config.yaml
vocab_size: 7379
norm: "rmsnorm"
lr: 0.00271
decay_shape: "linear"
Each number is 50 + 15 x the weight over the matrix's rms, rounded and kept within 0 to 99. Layers, rows and columns count from 0.

# layer 13 MLP down (transposed), 320x128, rms 0.103, rows 175-183, columns 0-127
64 67 49 57 45 45 59 44 41 57 55 60 36 76 81 53 30 24 58 45 47 60 57 38 38 68 39 33 48 60 58 69 49 36 41 35 28 48 41 79 45 54 56 66 61 35 61 44 25 40 48 56 56 55 54 53 54 39 46 37 21 54 47 66 35 63 55 60 46 41 50 41 43 47 48 52 61 59 64 63 53 43 60 42 56 41 34 61 33 20 49 57 58 21 63 44 63 82 90 35 42 40 58 86 59 66 40 39 39 47 51 42 57 41 47 38 53 31 42 58 59 68 70 70 69 52 63 63
27 62 45 42 54 37 46 49 69 44 46 22 46 44 41 55 64 69 59 33 59 59 32 45 53 49 54 62 47 73 49 79 35 60 41 56 65 39 36 75 34 51 42 50 64 52 62 43 49 40 42 30 57 53 51 61 58 30 69 39 72 76 64 45 47 45 34 48 56 48 95 32 53 48 79 36 38 44 47 80 44 41 46 44 31 42 49 52 63 49 61 70 77 54 68 41 29 75 59 39 00 78 36 53 43 48 42 44 62 48 61 57 55 53 67 59 79 32 45 62 52 59 62 39 49 43 62 75
51 32 66 45 77 40 61 42 69 28 44 65 56 20 44 67 73 43 49 56 38 45 72 52 44 18 52 51 62 39 46 99 82 30 41 64 67 37 48 37 34 56 46 30 55 56 19 38 62 41 57 61 53 68 62 41 58 26 33 51 69 41 54 45 62 63 55 64 58 51 63 53 47 71 75 57 66 41 28 71 47 79 66 67 55 37 25 51 20 52 33 47 36 55 70 59 46 51 41 49 34 58 56 51 64 45 51 47 71 71 67 42 41 59 46 62 43 33 32 46 70 65 45 61 46 73 33 57
07 73 80 52 59 68 35 37 54 64 35 04 65 51 49 44 64 61 39 44 55 47 47 65 67 36 58 54 51 41 43 26 89 31 46 90 36 44 49 46 64 54 36 43 61 36 41 66 57 20 61 57 49 51 54 56 17 45 28 50 65 75 73 71 56 68 23 30 55 39 40 44 45 30 52 65 69 47 35 57 35 65 59 30 57 40 63 54 48 62 42 38 38 27 43 53 60 51 66 45 18 44 59 50 42 76 49 43 48 60 44 55 81 51 53 41 53 45 62 68 48 40 33 61 77 36 64 56
27 54 24 52 41 23 54 49 60 48 73 41 50 53 75 44 54 26 54 60 55 46 40 43 66 41 39 47 71 30 49 81 59 33 58 60 61 47 47 53 28 38 60 67 44 43 57 65 31 50 62 32 38 76 41 69 86 37 36 87 45 68 52 66 41 66 28 62 51 56 30 09 43 71 17 77 39 34 55 51 57 52 52 44 46 53 11 50 61 42 51 63 26 72 34 46 62 79 57 43 49 39 48 56 59 66 60 59 55 59 37 65 70 50 52 38 43 48 43 60 23 67 29 57 70 47 54 23
59 53 31 50 16 62 47 60 26 31 20 46 40 56 49 36 62 34 65 54 47 31 67 50 56 37 44 34 40 46 37 46 65 73 67 91 53 58 40 34 53 36 35 45 43 66 50 52 41 41 54 67 54 53 51 59 72 64 50 57 21 77 47 44 59 59 54 37 31 61 32 32 59 59 41 54 49 45 50 52 42 48 53 58 55 49 56 52 74 54 50 40 55 41 61 03 52 61 63 32 56 35 69 69 57 76 58 68 42 30 41 49 34 66 50 27 52 42 53 55 50 42 36 84 51 47 65 54
26 53 53 61 44 77 73 56 41 56 46 41 44 55 77 33 65 62 51 36 59 28 65 15 61 80 47 39 28 58 50 29 70 37 61 52 46 49 76 59 63 41 49 32 68 48 57 45 51 59 54 42 37 72 50 51 49 51 40 53 58 29 49 52 36 64 39 44 34 46 29 47 35 47 34 45 58 62 09 00 61 59 52 39 37 25 27 64 34 48 41 42 30 71 66 59 42 42 56 18 27 42 35 45 52 68 36 44 53 33 70 32 46 42 60 62 50 64 45 58 41 33 48 67 52 64 39 69
48 37 76 56 66 48 69 51 53 44 42 66 68 34 33 38 55 84 34 74 33 47 61 59 67 51 57 51 54 45 41 19 62 37 48 85 41 37 56 30 47 28 75 33 52 52 62 75 54 38 57 45 52 63 57 45 50 68 66 61 62 25 38 28 31 40 50 52 74 48 67 31 39 55 41 53 47 43 31 26 42 64 73 38 68 73 24 62 49 81 50 22 44 81 72 56 25 69 20 40 68 51 08 31 67 38 53 92 30 44 35 47 41 56 51 37 41 72 59 45 43 90 47 29 41 53 39 52
62 51 47 63 63 47 55 75 37 62 87 39 58 64 10 47 45 68 33 25 59 47 51 32 65 65 80 56 65 50 40 41 42 67 21 44 51 25 54 43 72 77 43 50 56 35 53 60 46 79 72 40 57 48 45 71 75 79 34 36 71 41 47 55 64 45 59 73 69 47 51 56 84 31 54 56 46 60 64 82 34 23 48 54 38 29 51 60 40 34 44 15 17 46 56 44 53 36 73 47 50 41 43 54 38 73 46 59 44 74 34 35 51 46 52 50 15 60 41 50 20 39 48 74 39 46 45 40
# layer 13 MLP gate, 320x128, rms 0.116, rows 176-184, columns 0-127
26 47 59 42 42 46 33 61 38 50 36 90 42 56 43 30 81 56 59 63 59 30 73 44 60 52 29 67 55 50 44 37 50 62 50 45 50 45 38 76 51 45 48 32 52 45 56 56 61 30 49 58 96 54 28 26 29 54 38 55 50 32 42 80 39 49 34 39 29 47 69 47 62 51 51 71 11 69 47 84 45 26 61 60 45 38 55 43 53 67 65 60 53 72 67 36 26 53 34 43 50 42 64 42 43 56 51 29 41 57 32 61 34 55 10 61 27 41 47 51 37 38 35 23 79 06 34 73
73 45 49 39 26 46 51 36 48 58 58 56 44 50 34 11 54 61 53 60 53 59 52 51 65 30 48 49 90 60 51 48 33 49 59 25 63 38 48 32 35 63 61 53 29 46 59 47 50 19 11 67 50 73 37 45 69 58 39 42 34 55 43 51 50 41 36 51 60 63 75 67 29 58 13 51 43 73 44 55 57 40 36 45 53 66 60 40 71 45 46 63 07 72 56 47 51 61 20 42 34 67 56 35 60 40 69 34 52 51 45 23 44 78 61 64 52 77 51 45 60 21 43 41 73 26 67 42
40 70 45 61 23 65 36 55 73 19 69 47 48 50 51 53 45 46 73 44 49 53 64 75 51 44 58 41 40 57 30 44 47 51 73 48 40 44 76 48 45 43 60 47 24 72 45 41 53 68 66 36 20 32 60 46 82 68 59 35 57 24 69 37 66 53 39 54 39 34 33 68 66 59 43 37 43 28 65 68 43 68 34 67 38 47 19 55 32 60 60 93 64 64 39 42 10 38 16 41 28 37 57 52 48 57 66 30 46 27 42 39 56 76 27 79 18 40 52 29 35 95 55 37 47 44 33 65
66 31 53 43 43 71 37 47 19 54 36 50 23 56 31 45 62 41 51 43 55 50 39 68 80 70 37 42 05 41 49 47 43 52 40 49 25 35 57 45 63 57 65 48 60 54 29 44 67 15 67 68 54 73 23 58 38 69 28 44 46 53 63 37 50 49 54 53 59 34 78 42 28 72 69 63 33 50 31 55 46 63 49 16 55 61 62 45 39 64 53 53 62 50 70 32 48 49 46 70 62 78 25 38 56 56 46 50 69 68 59 57 42 44 53 41 54 46 40 40 58 50 35 43 45 59 62 58
78 54 49 28 58 37 58 33 66 66 47 33 48 50 30 46 51 31 44 48 52 34 42 51 68 42 47 57 40 58 51 52 45 58 43 39 59 39 46 74 56 41 40 51 53 31 35 48 46 49 60 48 61 51 61 38 59 44 49 61 28 42 60 46 54 48 64 34 62 67 31 26 47 61 39 69 77 49 34 42 35 58 34 37 57 48 65 54 57 64 47 73 63 59 42 61 47 55 53 44 51 68 57 48 57 47 47 47 20 23 48 71 46 57 60 31 56 39 49 44 64 29 36 58 56 55 69 63
54 53 56 68 33 47 74 62 40 60 40 51 61 39 68 18 34 45 17 51 60 57 39 30 49 19 27 76 44 26 62 22 71 40 57 69 50 69 45 67 58 09 52 78 44 68 45 49 61 14 60 39 45 64 39 50 57 27 46 98 48 56 39 50 52 44 21 62 57 48 34 97 51 18 47 56 25 64 39 42 44 17 53 36 71 56 30 46 64 83 46 27 36 46 82 45 35 78 51 30 56 69 53 43 50 64 51 65 83 50 73 38 47 76 45 61 85 60 42 47 44 23 54 60 45 46 41 70
21 41 51 33 23 55 41 54 46 54 62 31 46 46 55 36 24 33 42 35 39 64 58 58 57 54 43 29 63 56 68 34 78 82 70 57 39 51 28 52 42 13 24 56 28 35 55 71 65 38 42 44 51 67 59 46 51 49 26 46 47 42 64 36 69 76 41 53 56 59 22 35 44 79 68 66 67 35 61 49 46 99 35 57 53 65 80 47 41 63 46 35 79 47 53 75 63 26 49 43 57 63 71 41 20 43 61 21 51 41 44 39 37 79 53 50 49 82 37 46 27 61 23 75 56 29 26 76
42 52 54 37 37 78 46 68 79 52 61 75 50 80 60 52 51 60 52 74 42 56 81 54 87 58 53 53 46 21 51 48 34 43 56 36 53 61 28 41 29 42 64 34 55 67 60 33 77 40 31 65 59 44 31 24 67 26 46 55 73 72 33 43 67 43 25 55 45 62 66 50 39 67 42 42 24 36 31 46 55 39 31 37 42 51 61 61 35 63 63 84 40 47 61 39 36 53 82 49 66 46 66 29 38 62 32 45 33 55 48 62 57 52 49 59 35 64 68 44 30 59 36 54 96 22 61 24
49 46 37 50 46 43 28 58 54 39 31 46 53 64 40 29 72 77 32 57 51 59 82 50 64 44 33 54 78 59 83 35 14 34 56 21 67 45 49 39 88 49 37 42 44 67 35 55 86 23 28 51 47 53 59 32 47 59 31 56 62 65 51 46 58 51 48 52 51 60 61 43 37 62 60 56 42 39 28 36 29 43 29 69 32 58 20 47 55 51 64 64 48 44 64 17 68 45 10 48 41 82 48 32 52 44 84 41 44 52 38 52 09 88 32 53 12 53 56 70 33 46 40 45 63 51 64 45
# layer 13 MLP up, 320x128, rms 0.109, rows 176-183, columns 0-127
27 36 48 64 61 43 38 47 48 40 41 54 67 42 37 57 57 47 55 53 55 63 54 54 43 76 40 92 37 56 62 64 63 62 25 33 67 50 46 59 62 54 52 60 47 40 54 59 32 19 45 49 54 61 45 47 58 74 31 29 46 49 47 50 27 44 37 51 61 65 53 51 50 51 34 42 29 52 25 34 64 29 48 29 45 51 65 47 58 35 77 54 61 40 57 53 34 66 56 32 49 73 53 56 37 50 35 43 54 64 64 47 52 43 25 58 45 50 56 60 46 32 49 17 43 47 43 49
33 49 29 75 34 60 37 56 52 28 31 69 47 46 47 74 67 49 48 63 46 42 27 87 62 36 67 75 44 63 59 55 40 57 62 37 30 45 37 46 71 55 21 32 50 42 61 40 64 53 39 64 75 50 59 65 71 34 69 54 37 59 71 36 39 51 51 49 49 46 50 39 46 68 25 42 41 39 39 75 40 43 32 55 28 47 32 72 63 50 66 63 23 65 45 79 63 48 49 52 63 32 44 30 52 21 69 19 39 78 59 56 39 33 53 52 75 38 41 49 62 56 45 47 87 58 49 50
51 21 35 49 32 42 61 65 41 70 66 46 63 28 67 72 81 22 48 59 46 47 54 20 43 67 45 72 57 54 69 50 72 33 46 58 44 34 46 29 83 56 31 81 87 62 39 33 59 56 48 59 70 40 48 37 23 26 50 59 34 62 30 59 39 29 18 72 65 40 65 35 47 34 37 50 55 49 57 33 52 34 52 57 51 58 44 60 73 54 58 51 44 72 54 32 74 78 70 43 50 64 44 43 43 37 43 46 29 53 58 55 51 37 47 47 71 55 55 47 27 37 25 68 41 68 55 42
39 56 56 57 44 59 60 51 79 45 45 37 68 16 47 69 63 77 73 29 37 60 50 56 53 53 37 44 44 56 63 60 33 31 44 54 31 33 51 54 50 71 61 38 60 34 30 36 50 76 40 47 67 54 54 62 52 35 51 55 56 48 38 75 78 60 41 69 49 60 57 63 48 39 06 85 58 45 57 52 55 73 48 74 61 23 39 43 28 62 53 25 49 53 31 36 62 33 67 41 37 74 40 51 49 50 48 64 44 48 44 66 54 22 51 53 66 54 56 31 43 47 74 62 52 13 31 37
25 63 54 49 33 38 32 50 39 59 69 53 51 28 45 40 54 57 66 55 79 67 52 34 44 71 26 69 65 40 65 44 36 40 66 76 54 67 39 39 59 56 54 36 55 46 61 50 42 23 28 58 52 71 58 57 64 62 50 49 67 57 48 43 67 58 44 79 30 27 57 69 42 50 40 27 24 51 45 61 49 61 43 64 37 58 28 48 26 80 50 53 22 43 73 47 24 30 47 41 28 66 67 58 52 61 48 48 64 63 74 23 53 56 42 74 51 74 53 48 40 44 70 30 56 58 43 35
87 39 58 60 37 48 54 75 51 46 45 46 57 69 09 45 40 73 67 77 44 42 36 30 44 46 68 59 40 41 60 36 41 10 17 74 44 48 61 54 75 35 46 60 43 48 04 66 56 45 54 50 29 76 30 50 28 90 54 65 44 36 34 21 52 45 40 43 63 62 57 67 21 46 26 82 37 31 26 38 44 55 41 69 40 56 34 30 54 49 38 64 28 47 54 58 26 48 12 69 42 92 48 66 45 44 52 66 24 70 51 19 63 40 48 38 58 46 24 47 28 29 51 47 62 45 51 43
45 37 53 25 46 55 54 56 53 47 58 65 56 62 45 52 76 72 60 75 44 34 61 31 47 49 39 20 66 57 37 57 81 83 30 59 54 74 56 92 57 16 58 56 54 60 49 58 52 46 30 54 57 51 47 24 29 49 42 40 38 27 76 40 41 53 42 47 81 46 68 58 60 65 43 30 76 59 44 35 32 62 45 47 58 37 78 20 39 72 47 03 63 54 34 57 61 27 63 41 56 35 25 38 50 50 44 29 56 39 34 20 24 46 48 73 27 88 60 29 36 47 25 55 18 38 40 54
44 28 74 26 43 73 53 46 56 41 51 17 39 65 50 36 47 55 55 46 49 69 61 46 33 55 33 47 35 37 57 50 61 74 44 63 40 09 46 38 21 28 59 75 30 36 76 80 46 47 38 53 78 40 31 55 67 46 36 56 66 61 55 53 68 36 79 66 57 54 63 37 29 58 14 44 61 56 67 43 32 41 40 29 65 42 59 45 37 63 42 76 39 41 23 35 47 46 32 31 50 55 57 45 60 49 45 59 74 47 35 56 48 42 56 57 61 39 37 73 50 53 69 76 35 50 00 49